Weights of a small transformer language model.
Architecture: LayerNorm before each block, biases.
Each number is 500 + 25 x the weight over its row's rms, rounded and kept within 0 to 999. Layers, rows and columns count from 0. Numbers have three digits each. The size before them is the row's rms in percent of the matrix's.

# layer 7 attention value, 256x256, rms 0.0272, rows 188-255, columns 64-127
095:470495503500555484477517458520514434471522474514472488464509473492509557468502457503555499518516505521530476490512490501488515505518489532532509525518504448499473518518504523497552510490513494
084:489465484473495497478528487485531480474523482511512477549517490492545519489495523508460515499496518522468499461486543508473479509513476516456509503487497545491497481490497499458516464460526528
082:503501517502479490504475484533471562454489516513533493471505524512492475532525547508511462526473529505495473491501537490474474502523483469585501585526516504484478486503484497474490483512474516
092:483471491502481473490477559513485494487516499509496532531481504495493505501510549507483511503507500545502497510545529485480499481502498524567516499541559457476460498499484555493529505491511516
093:458537491489495463462504482521495575556511523505536513495461527529506533520509504489490486550498519505449512528523526521518506537521452511532472531480517501486508475510525490470495506500484503
094:501489501455458497484505491507511498523520506514449525506506491527490507514497424500530521481498568494541469517479470491520505527483537525492508512495532486488529533534557493546526488502522494
095:503475508526557481487492497506488480467486473500488511496502518478485522495517464449483500468480508518509481559496475510477481467523508505512490541499498494480492493534486505479489494463532492
092:464451467496523500500534524512508506526497521497489491502465528486548525483498493476516512499512501537535511539504499529470514513518462497496454522536495482518464483528510524498546486523515500
081:493530572508505554454484451483494518524519529513507512480475472526504520544485502545536490489502486505543525517474470502545459503473481487497475476480514521493530480473477470552466526471516525
091:544527541514463471507543517512481564491497512509529479489515496494467415479488567547452509483472503465449520484502575493485490521501472495538505506495534542490507496480502458483460492502526513
090:503527460494517484503489504508529517502489509513482487527476531440525506523503478524500536489520468491499502489507546501506473466529559487467499494456484464462517491496474442526515460513548525
089:525494512477496508517496534513492447520505452493522495556498434525505513470507487530517524467510480502482535498511491503533501522478540537539555471481533531483484525465517519497552497460525518
091:481485506479528454500498520523527533504517515499529501544522513495516493544496496509476519469475461488504522524506500478542499510505542501504503498508558511505484518497515488490500492489498469
091:493451489512492471526486491507498546500485506545538512523535543516538504477524505475493490478499485505508515537485574503497523511489520506494514478515503476515507468500517470498465486498553468
086:513529508547516471500492475497491552503520460496504522451494482485468480493511562513488532553494532506459522513489525513511495515499509474447518497479477517504468485524472486485503452521485473
096:502566472545476532528508519524482494554492547490473435491497512517510493489520495491507484516522524502472483493492500504505523509522487474528556528498515539458518522473463537499492480550479520
093:484470497478524481464503468517508522479514491529552505437503492464519518543491522501424463513482514488513493528488484492489479518504480477503510512517511506505472484520485524442516483474465481
092:518508494450524482530515522533454514514510453515490535525518497499528477519490511477484476496478460486535539507478526478521444472461543512500470442494495513455508499547499451495508510461559532
088:525463474520521487515484507500454586532505537518509480484492440540505472485505498553447486478460497550504504510504526480468503467508464488485488525521509490514479522494483485472508491503494470
086:491496493524526503491464445475539471487503498510466490522529493501509495507485468487532506539502481449549546497503522487521512493473486475469475556486498501493532497523510481474491456503504509
086:474529413490479478478541512496517489464482452508510525545514542469541514442495488505531513496515528469500495510497460516492501498557482501464459519507522514516491497529479438501502481495457510
102:509496534477546533473498466480523482468492453509522484494498537477490516481520521496546522544494515487464484456458511495535482499512516464486513501534529498511464489508500528489470509468474483
086:508486477511510482479539482536490526529460517492485458518522500500521510448514544474497452482471508498480500499495491479534523497524420526550494514505480493450483496508519503508531470529438513
087:512485482482457559496513532441525496528504497512511510537453480476474492525490437492498505505468494484512475499532487514531488497488512469521520495509537482478498514470477484512500455513512514
090:470478502432502470494513495535519532542489519495469518475494484499513498498514471482567483484487497519498491565514487508528524508510533513531484506457570477517494527506483490518522508512524464
088:514486500449460506456513479510520529472506486480536539496473485486516489453509516482498505541529495468457502489497458513464513488518441466498505525533559488486473478527493494495479496494520543
096:491512492500538495513492500522486467456546460523482527455524513459495483489486491499488522494521488515482513472466524494494475474532527491474524457491463511528497497516460511520488525509515503
094:494552514473490516479504474507491482455496476511481500484483457467500478495508530537565486428546506524489474529478487503494543479536489507540534491523516482466483511526497459540461503479464544
087:491469491529527540472482522516494499551484500490566497519480489522533474509498479483488498452504464455522502506445471484499509508509478481505502510482491536508486498521524505487536481529456501
089:473491489509503496480510494487493468484503476472449478543522539577488499521509500488514468488533509509511522468492508514524484509540464478478487534440505526522483534514484533506531521479503459
089:483536495505538511503488520537492574511422504506484487482457475473529480496516482518511501518484516489512481524512482516487502486525516516525503506479539499498471466507515497514542470526485479
092:505503469544526494467508484518468516518540569517458553463493498520543502508475486519492499494479515514492481510478496510492496508472487530531505529490458539538502494491489493526523528516494499
089:480473508491532475519479475505533528541450526510490491488546484511479504489494479511495495503431475519519525463520497493517533488500470472433503508482483506509525507503526511494508490516520457
086:498506493500490481528500470535487518466453532489507430496493522464465517481487469498526514490498487477518535526517524487484521511482477515495513538438496459524497493498513490511480476547517503
094:547476475539515556523479504481497500463500453467473465497505529574500491518517498469503471486491472465517487497502477489539466465490480436502533532454520525477480513480454511508466477507493512
086:514469463496519516480486477470504524496494486527511481472484483491491482485478481542569508500495494444498481490463540484517493504492510504455491494481503483515546503476531488532465542509472480
090:494503501517502494519478485475502484469508467489474472504545492519497489501502510494512551444508482517480483503469479498505488466486533453461526521498512511494465532525485512485488479503545533
089:486518459518510511493510467518498511479500530484513455471510466500499503478493447486522509454542491513446515536492423480542495485488493498477475535464448487501491493498481522543485482525572520
089:523504533538518522535495487477469476493492485515510505471530504507438488525476499495507492560531472481501516470509461487569457482476528486512497508511511534518501489488467534520534508518531494
090:486439490474505479459478481488482448479493526523485506506501535507499527497508507487496539466540513490523491551471470521535510465468485495448539465486509519516469523494499508481493501528536463
093:499499523484453516482538463494489510500497507499482463502457498523512526528484502491489463494486527549473480466463471471433495476568472474566528510536478485440494501518489559508529490492483517
090:485519499455507523472502422528546499492499472503510484491497453515519514532509512470495517486545515553528484521445505493545506528518547473447479494498487540507499499564471508475482476474490534
082:544449462499535497527472528496453513461516477480510503413504499493513487499477526498474493472512480506558490498486485493495465434461524497497517469480474470481493506484455428538481488504529484
095:491529453433462480468518427535492540485494506517522502462449499438514532489501495515529510557524526500539456480491506519453506506502469548467457517472505524495528507528488486500531446520522509
098:495450462523489525540539474485505533504533509504512500530537468438472492502493562501461526540438500534495459542519504493469518526463496534480531501515509503483505486495498523482545485491509483
097:491508494509496460515516490516485545517490499499564446550508494495502510522500544494512479493507464479462522530482529518531472545529508486549527524512533533461496494481528549497487469516515524
092:527493467550550432504518526501475504508503469510501575501520486520481497518485509516485505508467506515487495528490456492478521507455551489502501531520490507502514522508523468491533521474511511
094:447524520534477455523483519487489517487485504508500485511476524536485477507511544477474486497515523467485526485511532496497503515492499553519490482511534516496465540487474481478480501519543502
088:519485518523517479521493523490519501456515513497486507498541547502491546555516520499483521517502510498469508483476490507539482508478512478479501513477488477540483514495494526467508490497546485
099:505492520578490511514518539484477544542538559504467455505506517473453459507480532519487512456462508504469501502495521504516534481478506509521500473406486499481520509491500535503511501515519484
093:483512546442509456483506510495497520504500551484499503492486485516506506464508518505464510451497524482440491487526493508537512536478450433471450506485471553489486525509451444494490504474480484
103:516519488534471523526489501500514489453513494479486483472494514538534517524507543466473496551510505508479473479507438499506450499454491538513485505545517503505491485473500527490497497500510501
086:518480511502489552483468480491504450499480507463461509484464505473503523521497503484475520511479503562532478475501473513499515484454502531481476520520508462468517517478476542515523520468487484
090:509477511461457482478484512462507461469516501504419517540501497527512530566489485501498509492493539544533529492502516501474514469546507493555529531537493462457497498542526489450529525474491511
091:483507513515518484480508519502527469520493535502490516518535533524516515466499484507534482503556462535525500513495500518494488486521529464440500478483493492501506496507483509515431457470544499
090:490492475538514485505516514503492518490494501508511498468465498488519494508521500519440487507485487488522481480529545499464507495469482565479468469478489533527485492501477503503486471481568490
085:558475517507505551469487480476478510435489485508476493506481443503534481523506553497534479530493491481499495471474475483464509481473438485547515527514483481462491468476494517483513505518400485
093:508523502536459514493478562482465533539510489485540510519454489499521502473533484538527517533503499457506502482506498488528488509462471526497514515482523512513513510422512472513506491496452505
088:532571533490514504519437473528502500472522511488528508479552483481514506524477502486436494523471503540457536510495512474523461489506516448531499498538480499517512505491487498481510536508494509
088:492484498484529512502507516470551524511498505529552471506490496516503502523522483470507491511503540504521511486507517536493493544533498500488460563548479499491456496505481558449503493514471525
093:522503545511493490512472513505539489519483487501560504462495493459508462487487502513456496451480516549474562509517496465474478516495508520455446476515503486535496498500507481477477536490489481
088:485454479539492472492526509486520515472465486524516499480480531487480508488527493494543542467475530512517460523510468500524505501504557523516466461505480484477466537496505499475529524466497483
090:473539553484495566499504484508501458524510497514491501497499488447517527503481555502519487538458510510514527485493518482488490473474514548565505498535484511479528500474502548513557518474473524
097:518513533521442526503501535491524531501494491510503414508506480500488459501507528486514503435512510481458485526485519464507457519463495511557531507450486517496510539472547493518488485533502506
083:480498469483502510513480502540515492499509476503519467469449498536558482518471542481461493500471476508549478501465517486533492517436551505495504468498490509517489500529488504511533543500478514
090:508507509500505465532508529515546521483475524510518521506506531451493481476485527530472499534520453480487501502510560475447521485507513493469470452468494511529529509485532484501474519515481493
088:469523514493495462495486477505527506517511501497485457486467527494485476514518452489504485499497507530525498539529540506526523539437527494506531484491503506506540507489491526496498482509546521
095:498436512491495474514518532528465500482512508481459512496527509495488480545456578512434467489462490529490451504496528482450480520512509508554498518509486468447495495541547509468560517472519463
# layer 7 attention output (transposed), 256x256, rms 0.0611, rows 188-255, columns 64-127
097:482496477517490494506531461506476497537528473518505497589482505506467518491502507497513496506536501539506462510464453545449523499508493539522495501508482472447497503495482535525526497510508494
089:491502494484542452469490488507521466474502482496483509525493520488462516491501479439500503516494518499506449517446503537459509538482432525489477534487500482481535443506462505493483494450503539
086:527555507533488478430475529498488493537531525459503469506474486498496491520474494464478486481470470539507526496502503506458474419492497504507491527495500528492475497444529502503507510497476483
088:506490488495533488513514570522464489499506495514472518495478477452497451518472518473517497493487523505499549522471475516500504537488507502522518557519497477482516481487488495528464511503490491
094:525521487492497528478483515481470519515532504471488480487516508494508486533482461532471496493502488519511539502562521550503500517503506442547535493484461487505501481522465499502518479493480511
096:482456567477488505505487511495525495479516533513496501467535479522542490502487523516501519511533521492510547495513483503500484485525489561490443480520492473495513511512506543504526493508504467
099:538529450483486496483498457478509498523514516527482541540478522476473530514470565463490474494525461521484504525466501506476498478537497529519493489484525527546508534461466505485500503474520516
094:479484515508513528512566521507499483544480464534516449503479559522478509507504475524519493533537486481488477518511448482494533547517491477486513510517494525474530529470454470511508510489501496
083:522457515493528557492489495517495482496480507483501490489471528539474481506508464528537483505485476489498462501554465482536501510514515531535534490505500510492496524539505493463484536542497450
099:543548471543481464457430525501503512540501484467489449466499480496498430523527508486499502479468537487460527466482566493478504494472526463545485531511505494509484485477530453482485487514496510
094:465452476493506473477460506473515473464490492531527521517493508529515467470504529474518508514520530522504476493461531520467515573492484516498498543489531482472485428509477500498524462490525517
088:517529471492505489463507462531512473488527511507463507515498535518509501517529504500525488478508497493499456529518500526469558519473489541513472471526497490499483490509485530510473478506494529
093:510541485521492441511516489537532491493490487471512462525501489522558488471534480485503495502513494512513523522505502458528500496520519485475496491506465489541513517547526524482513476462518470
094:491497477493494438480494542481512501471495493459478495489487506538533470490465429461527487511505488474513509506497505501491513500517522476499534492499515504534532486467519475482498498460506499
092:508562475517512471490424506483525503517516508466539476513465509496486463509481492488458481496486517514485498475488551511533461494523476482512485500478498509463508493483480510494499507499485484
099:479494493517485500536492532532476520487469484492540449505499488508470536527464493510530459480484460483518497498521488495495491514434515482446503493526483520471489508504531505507491529527496459
095:532579491460503520490507473492497507502505534475482549491544484466471531516507512463484528510475458495486535556537503491451484461520473526470494502475500519554481502508486489496498473514497508
097:519452529498482491480451504457511447506458523539490515487490471515535478526483488448491489537504504460540479514467526474486507538525499505492552496524492516550487469525488501511485507473484544
091:503535459491483492499459528482528527537500484494512452487469502534501471481492483498501485498494458498519495478428507447471477473499507479490472525514488492485493538437476484509480502506500478
087:492470489493494509515491449480493535498529499508512497489512499491540504507501531505479528519522557462495489519572470515492515514543501513476487526505563504481488495519534539448501486481515570
091:509501532499495498489484496518505523498517482449508496485520506525492505482474500493494529505493521516530513536474509564486516491485426505448496511485473506537497482505511492504505460464510510
105:490529479473516490466498468546497495476518496453511517534459513472495488490465532483479480504474497531487457502494524541498507523498469498512512532478481522493482468528523536458496478499490508
088:458543523526447533521493496511464553491518512481510478496520498522490511524513498506504471459463514515474512503495443491534522447489505505502445489486506488523461516521568507479499476533513497
091:510486533474489525477483532542512479481548470507521497464512427468485503447482532502515539477506473477523519499497510517493477463522476508457472522491563467503465478533516488509481471476476502
095:495482495481498496513514522536522490485548479534499486475488469516538509520489505511493488483503531524460511508527511511556487485527533505527508490498472508483501533492542518498488514515554443
092:522529497484518521459500514518476515529541482471466521461535510508447511508476509463468537509487464524486512515498485567469498482475472478507466515487527507544487514503506520487495467505475507
099:517515477525508478502431483527490490483487485495516475519535500506491469513480499478497520504509538517505529466489539508513498508518499473475541466480498528485472515480490502494483481486508504
096:493490476515501505477474508513481485491555530479493504491448547504481490493469492489534490465476487520498472497514501515508517524499471558500470480516510531479509535506551493510492522486509469
092:512503513484503534528544485463484520517480492495482505500491505513475500526524518484499490497533474450539492564546490497463514502493518512453496465511496513547497517533473488503524492487485539
089:495507523489485492509464486481502499505473481499484517531498539498481481542522487527459504490530497493465482494517476489540548498464486518514502467523481478501539428530460531516508520496490491
089:544486470514507534481484535504503449523551503528525475491475509504516493457529511515539497486471471548493493477508511488496481496501510493527473568530551511480478529462532490487523507502487500
090:466481478511483513485524506499510507525484513521576457476495531539443515495505479478515506524524495548504522488499505475495515501461467501509504494495523501501467493476508464460520498537494481
088:498512453452493468535516488485515545458488474545512506505506520474519543494506464529473487508517501480514461502505501474486481520541542502491503514523483511514524531529471524491504496508489488
089:462505476548488504511529492452494514500538523533555485543517489496570534473521519503528465495515506522523487466479465472458497518551544465490502546473495467533525531458565514500526480463527499
096:534535488487501477526482494471500499510499492529517505497468499507482492499500530524479508484491390458515474490541491481507530437515496506469489464511548534547507403489462501503478522523468520
089:489480491474499492507501487521491555469511496513529526473527534527526504472511506517525476528492460490468492469492514499514507500482507547517492483504518488495515497547531549451497481516514530
092:482489503505523468539507482464540478495483493493495510547476459491539488516500525508477474495521487488504480537493457496472505479521502491455426479490482517491550522464493519509518530483536482
092:481495508529513529545523496486521530470459523532539500518507501533490566521527484488523484521538471494495478474483456468491525482527529509484473516457493472523499532496467517515533513474524498
093:532523484509502535558507491495503500480510547517549511516480498493510487514515551547487501531505505481530503488523484436516457473549513504476518528501489503503474489504488523499486547505477488
092:508518488473517448499503506507579518460519502524531488484497502511489528478470527520492493489525467507498481508458476540506476521497464510461501491448484488511520501431469491479501525468495501
094:492488507501517547497470521504434515510477508493512464480504479469455508495460507476520465452467482509470529483491472452509513481507533475519493500507513504544496520552494504507487509504511448
093:502520497476560479496496505494534481483538524459486473503509528491513446532489491473531474501508505490499466508525504550534509528522459536470483495491469500469526545522489497470454539475509525
087:488546481462487452524492499456552502494482513533531544525473448508536514471509506472500484531500438471525453476433504443466474491547507515486528485474524479522494488481449479519513530481505493
095:507471525525522502475470497500477502505504505489513491523525482504512526474510509490511495516454509527521480473477462545453484533481474484469530525483492505478496534481482517522522514512501486
097:517550480485488506489500522552498490480490498556507504441523490455489525483506567467476531474501485504499529523470528478484483508529474520494478585493567517514519561497498493461500478524510522
098:502502485494536488453486515478485458509505516542469476472492547500488511544520485491530443511499498515475502512562486482511545517498543522523495506509527506556546519514500493498493531504502537
096:532507434499484482492547483532494497557494523483480498505482491514509487478542523490485483495474508505471515505486508506493487498466517488492493482494536550511497516459506509502487476552517492
092:522482530493496462495456526448516496508477482493479489529485459489514469522488470534499503463502504470501558528486484545505497484500528457479535489515481468512502483475492489524522533504481483
091:512545475472503445519532490516524473526468488527493510530490490480486502497550496509460530502535489532461508474477518484506493502488502485502509503457484467508514458448467509500506486512479506
101:506497461563485523516485554478525497518499520529522455489512499468515478519505504489499518474544512490453496448476522429533500503508552473541498518491506493484484542461543489484497468488492471
092:448512513504495512471418496512547505501492486404498472505492517511457463543514484484450522510546539493489498478465513507523511516481483476507481509486462469513436490529522507487532418480493480
104:518527533485504495527548488504485486512466516495468552497506454478491497519522488540483487490478472510496519503515469529481500441496496478472501463494519515490503483475472510506510524536483482
090:486473532483515544528534484531488471506484503539499548519503485476454522486513509515520486500477462477504468524488452504486505502506479537490493521522528485460518527525456508508503518557487475
091:460429547496530464505494522471503484519527482476470484520494514491498499504425440469515475514490515526505530516476516505525524517497491525529497493535524497477516469510465495517504488476498500
090:471458482502520511500465481461506494499503473511482485518507544505507480511472461490494478541500517491511473483507503558486533516454517505501532475476497506519542466522469516488449456479525492
090:554473457481502479454468545508510477526501474503520457475475474525493460473518500462523515472511488484488481493454517511481474503516505467496514526493528497455491509463482503498489493494490480
085:499507519512472507510501490473473522556496483527528524502475481487480517512503503507479496518459468515516482472517488483493491502472489509516499486504539508495465489488513516520510521495476542
097:535490522484462543501486509505476494485495474509507521485478515525519498480521539521526511494494458534518496494532505521528482477475510476514498467497520489498502507500542496497520495535491481
092:470527507496494515526496494528470502486443477469503508500527439493501524522513483502460490515475502512518530478492523458480473447520526473474495493510488539512515487502466505509501487557517483
088:500570536450491505474534469505498474504472473497507507517515507458512529489480536466516526501506489493517519526554518507488487487523502501480502499481514487502497501498499475503490495493509512
096:509525496487497520521534459513498466491448494523486543476469527536509530490546481523535495512501474478483510520503523457482473472515490500541451489521466520511551527506489451510493530499530502
092:481534498490478487510551508531479520513499507521526493485492496523506489473524585484534500466509477528481513517495515503553486484497503491509505492475523461510507568541499479504496503520543489
091:501470517486489538476523487533459480463489497520501498491493526498460524499512522505530476492439500489506466514541463497493518513498495566501556516544520509486507512522493507475473524538490519
095:495481531516494514503486526485515502495500509521495454450505471500544485522500503514507479463549495492462494485511499461509507462503553486527458484520532473513484538514571527466503493468499527
084:519491508489515499478492479515516468469480558522510552481510490492511510496515502486531470487494459471528470543489502487501474506512472506487520485480497555499504518506493493497483559510512510
092:474474512501507459501487525531508467461498468529465522490532478508542510477528510522465516536496554523496543536485559507479495505495473482482534510478473515484537474514482503519532503518529530
092:539471500557521460462490510503505508519544469493530453470522487528520505506463436504519479502534508498460488460519508514523499521496546488524514488523491500469459485459530502497450505475495504
096:515499475487503515500508528494490470550496546499487534476508482472485497502531497462480489462491505484443544502465507439469500508499555497531495530514522497504466521492529492483509456513494509
# layer 7 MLP up, 768x256, rms 0.0307, rows 0-38, columns 64-127
019:526471545507522501514492535524503496487459450473504448473451469513499511480512541489499457501510466507508526481518498507477462493497504503500515489465509492498483498457480514505497515525519507
194:489503487505478519532494522474514537519508558508505470517533509420541514508519494500520473519503476499472483473557495490502525475548524503499560533504529470500504550478494517512462496513506483
036:536541522497505482547496533551484542513500518438491485492520496441507481507509469509501504509503572508524499464466501510530509523471511512500505502537496490489522499498487506514534507521517505
021:521541540536505473534539509520490466493502544456492456536482431533509510534498519502491463486492468503496530531498499529492508485555501470515538483500504484504560484467507475462472519508564522
018:512493462504512530532455498502494519489512514497506491477501483480490538497510493497517533500514549490466471504468523478572463493481530492506528510478492479503491523515476475497494477511488499
021:517493483528528490550473500496504514477510500484482476495451498518497519494557509512521506474512560528490528475482503513558461493521543510493524506499507466523471524503450525496494500524491522
244:528551517492512511487516487503475518526483515432503483479523528503518482479542509525499490484490485505468492495542497544492505475503476534485497496490549511519541514487444492497501486552473493
027:529483525497510480542561504453529524515530483491472472484482487481508493503472512516512478504490494539529481540492478548504495479484517526545502461471501474538470500533480507480544525503515507
041:498514468474518532510457513563505487469536525471515478501505489500492515548553508526535471508538522473462520477496545497550506484531517515466493492495529505537543524511496499502482514538479506
023:521498465510511509545465496517438500477517529482536532476535544519497489487541503529515490514508531480490544480489515516577495449539528497499510506501498505499546547532502495530504499509505528
027:517519504519524493502504531513491486493500516430477497504483479504513499512525523516515454487498473527522545488485502548552507429525500476482464480492490491528556539508505484467511482523543528
179:493518493478518500466529485522507525543517465491508546500497512532515508478515523514496526532514538509459502455543476538485501500500469503516467474486490515516496539479449487533492512499484477
186:524455526516481511509511523481480503511471531448486532464472521500515524488499533514499541505504556511459517459579517481492520525491471507521489464539520500496513508463494502491496518509538502
018:522473454483507511480454495508550529502483455511512527471507527508496490479555490508515520489502531527496514453504522481543485516463567556452487533516494495521475518498482503531490479510459487
134:528455482494503503528543494461466571530491479472501470500504505497463516512509550544489500500520501522517513521535463513499478493439506486475488487447442522518515503468547487491511527533494489
022:515487528517503472525554541495512483507471530490505444473486462524521496511497554505520478525520480546519484525466461531476536496492526533530544484472463444544551487518509510498478540506532476
030:510532528534523445522557519501528498513512533490478483529448501509532497511481530498503458497474468499526505531499493534485534491531534499523544518530518459519533482456495497474468516498547513
020:513469466530498480503436503490549495458479514554509529457507523524498510475524490485518522520495539486486538483511507499532492499520526512518510503519515497474482544490525524552512485517507489
023:521426482495498510517458471460518521515484536523540493451498559489489497483524496480496517516497506521480539472507476517484481496510513506483465502555518522470538554459523520532499536507480486
021:494524521495480478500524457467534498517526551536513444494490504499507499499470487503483511505492470509491541532481487514447546502514485491522521488512530489498516505526519489479475532504509506
038:474472519504524529518484486465536500469483465512513490517475466500496471479484481470485480528491466510540515474566488535473481498503508521486469504526513493508517521440506502495505547494530504
201:555524489502512505545487534529497507498515522444509480469480513485507520479538516523512479510512480507504533475484487542538508469526500509507516496499519491542535523482448487527508495534515481
025:510488493506525479509479545524452480488510497470480499493500489487468496487525496527503496497532520506498471453470503505568498502483518468516527514479490479496492508533475535516532472492466537
027:511503509524529480536555531511530502494518487454468453478493489488508511494501504507518488498486506561510476495486482529569492485488528517511500470473498494556502509525468504463532506496514502
037:499484454511532534563437528522466498469497497458505505466515493497521510507549476498545503493517536473471487476498521508561475476509518502465468483490514512495553528515523494499509463508541499
226:537494480502526515494476514505506499475476504466480528527521488517499473526554510515504501489510480485485497520511469500515477515489495531525536495489507484509515518493486476520471518511484474
044:512539475507502516545495528485466484526551513455496505484504535480505505491492490495499492499478493527497496516457501539572481457476497496521517501465482490555543523528463512489534462491495523
224:497463502504510502550480507523523520490487520477500473492494466500540500497493546492518517530510517538486539541473506527522525517518498473500504493470538500498521472475462469505500494508543503
019:480511514551479464493507513490515490521480484506520477503443458521517471512503481482507470527477495469490520483527493509452519494532488490513527520526538483462476492496490477483486529481521482
021:540526554523507484527531505503515534517523518510508457510458471519491485528513520512491511511490500537517513530501501538513515502514522512519517488504516468519521511528498513488492556501507507
023:504568474505489506530521545480469499510538473495492525510509511470533511473492492520505513482509557533502497461493515513545518500494488500536551515476478495506483500548440502493532455508525525
026:537522483493496505505539523525487491512542522458453485489488493464485520509503514526504460498530502521506502489500536545526483458488533495484529506495479476531508511486462498498507496529468514
232:499497459498526484525544532539509542501476512458467484486500472519465482513507492508474496484488475517518561502441513524516500494529520512490507482471496551529528521488471476508528497501532512
198:486470520495512492539503513508483525478484522494539450462485528510497567465508478490488435504500550521491528515543524510490518489468509510488496495513518496483485531488479503488514505536563523
026:529529498503483521531540529489454507545550497489481511472507545459483499481484476509487510490472528561504463457484497522550486494489504509517517495498508482541480494531441529470540492481486526
029:504445515474516505509444485493527530497454509484546472482515519498498503494520546511491485503515493517494553457519483509483500508507517523481474505541511537469538528498528508539492543531484471
034:490504463476500540474461519536510496517499472467488538485514507473497545510531505495512499499539518480479518442481542480524487469497491512449498506489491534516512549510503503543499460534448504
019:487493498491482465469527468526534499498511488557503485479484514531495530502487530464479475517500477449444516544521487457488502506533500485518497517504537487451492511495527507506465531473508465
023:501539474474519507552475523514482510476552497489478501486521515491508493487522496539509509496523581497483474480504504490552509501477497516523538507460493464496457506584447517514545466497506518
# layer 7 MLP down (transposed), 768x256, rms 0.022, rows 0-38, columns 64-127
014:466490499493492464533499507491504467490523506529515518500498495498505473511496497507548492513514520535529529499475514474539553491490492518521472508554532531544470494560501487499518442538528507
204:532510518483539527496536500503493465470517449499517480506473494530476475526467507500485511481551517559505513520469506514524475519492488529487439461511474502489519493496496487491520502506512502
022:529483464545461498535499463483495509473513504546493532535483515532485521531494554533512468498465483496466477506491521521465460519524438555498477472514506515522504501476516503464476521478482469
015:488476532454522488508474506560506535454516410520533488488542500480496479482493493513500484494497501571510472531486504508504539520471492487511461470499496498482494538561503500489537445482473494
013:509500535500537466502499462488506481489547519498483543480517525506483506530541491524489451490457514510472520504526511493470523462545492497507559525524536500502526500491472540484502500511500512
013:503508515472497455490514479517494495522515493482510481523520518481483473495467523488495511501481467471509525512463533491488535475516519496532512481563533492523533498485479457528499470490516458
278:472533497479490479501484499518488513511510532430479475516493492492539478503491506508490548473511516493480491485478475490524497490522515523538487524530495505495513524528467471489522533534501525
018:504501472469511491480467470487490478468495510535508483459515456501518503458530483476509463495500499451477528462471482479513504477475528475455475516501533493472496497522461482474462494476547516
025:490507551455503493529518516460509507519504473501504528493520503514504493475442507468466538491497476518511505515503467551487513445479502470523508488490489506455515511516483521491539407499488526
015:482494475538504436501507520457510474514508518501492492515468486512500489527479498496472478449479489524515461512546499504473519533503493513528517526485468494475494431478496499508486477505467468
014:482461508459499523529506478494512478467482482537536471542524486495466491460502503509478502491518497538518476548508486465460529523476514517538505516489498516472462464509508507512513447447493465
195:493495515478477485518539497473486461485525541463501461539515491489548492483497505466497459467452477469548499490481497510508475513494506551487510528520526475509524499504541548497526479516477530
170:479522468463513546518512496521534503498547472509515490557490484494489505486508483504479458511484456469566490502460475528504473476502501476469473519476496503527497516538482496533532482491477515
013:492499491504445458479513493503478495537524552484474509545501502491470495465484529464510501461502502462477505507453491489504474484505500475529527489519495487478519517478469508492503523485502467
094:483556523523484473480451487517519464490524529517480517512482486512522513502501423465502481460474464468464464492512514470490524520534461514534528503542544459497487496536462531506512473479511502
015:458525499462512523504452485483516492453483497517500499494475502450550488454516489528457446475485472501458490516497529483523473508474481461460490490538534501441486513501467502492511431463495546
019:501489487458469517526461498535486519485471455526552473509527503491465467472491506480477498492526499506489489507481505478503470501482469483497450475516510527470481511520495494527562460489486475
014:510520499493505482474519521485449530524559518463515495529528499512509458490512514499490512477472490511515517529485521491475529494510470470492501493516497491505546482540519506500519543523483480
015:506527475540468501473524517501478473502490522445488485511499460503503518509540518500516491488491497475520540553473517486524481475497513515465496490476473497522478504512497511481505557481483515
015:525518472517496517489505482512440506504491463468521526493503529466448506529493499482496523497504535513513485491491505490531451511507514503492456502517491533497499495469486492520503499475515518
023:555516468510478492460522526540508504539496536496490490534504517493468485499491534464523506461510544461508506482456528463529518470505487466513485491491502489493482488528486479487530497528484479
232:527518507517503511528498506534489509504491527432489486488465512474511529485571525519521460502515506518509522458478493536522490472525500502493521503499522490536538563475476501520479506519508484
016:476501458523499474495528507465536458494522525533507522511495489536521504475487503528513474501454453476476498522516515494448496510518482533524524492497525514522511493489514470486457513488504495
018:541484508450502480505466463479492487459502526566515523465517467510519483477523498499488482514505479463458514477475497496466531464511506489498458515507547487433499485511459499510484519483539503
020:480529563492470490451517481483513470492517510543470511497488468505486492442460514522429475512479476493512538544489520505451542486493500508539556534489500473478502484516504528490503481511466515
274:486519527528528483505526449500527508486496531504470495524510457516482466543502511493536553475521472473493524545508501506522500491510468489501491518478510490483508484471478458518512495484495472
041:485508511488480479452477460475524491491505489549471499462485465513521507491500519487462456494513484462472524475512490463430503536506503485477480526538525494423457491472487480488500519511521528
237:537485451472515511481519542472471512503465522546499493486493505562477497538505535473471539520470520524481537534506473520546517509494515471491504482454501507502507498538539493490502513508504553
016:554521507486487526521519499510515478455497524503498515512528516512512515472502515519501525516524477540478512484521506510516481490499472497507486500508473524542517515496507533524515477504458539
016:535494445524488476523511470497477465496466524512498504512512523518459520484496505504557466523525504514447529507504514490510458483518484491488476511515478566493487506464479502470541466465504551
017:486502521525513519476490455505529518483519512525490508471489498465468486545502499516478483525495489494517475470520505473470508533523486539519499512555529487507491488413539489491489542518516437
015:502498498469556468492527495472530489507503498534576478492508495539525510495515511508532478462493460513528508470481451480483512506478493494514498493485485509478500540529503486476501442452549501
238:501465477498476530514543503514510478517454518506530455465473518498507526475542509520477480473524531550499500481477516531507488529463518525473460480484529510536503508514505523485520470495521485
236:523535496493481507495519485457504508517520507510490552519522500486491433521517522531513513481475473505484494472469497500495505499522499498543478485474480511506500496497511469481489509482452456
023:495494455521501469500507457489521502495511498547486502470482473497473502541502527479510478522498480429493498478484493485472496502501487534464479492540519510472515491456512465480497524519524487
018:470500463546456513482513528506491477519488516460490528511462496490493497513485489490520518484508521496528502521480504496534489491488510506489502490458473476534482530507483517479500519480488493
022:470514541513535488489530504489533521518557522493501483506511501520517480515448506520509526531502505502514493497502469519507563466497526498560511488498483480494550516516508509509529488490522495
014:518486503495491511538509504497455483464495511500528509517506514542492478510510475516516554537498506552532520530530505506486490472494446503476470498514512552551493510514498504535511474504495509
014:512490500527492470466511461483505496480516537501481533505495478524488523533487492485502482511468462488469505478527523499468473527561464507520503519523524512521503502433513484473474549483498492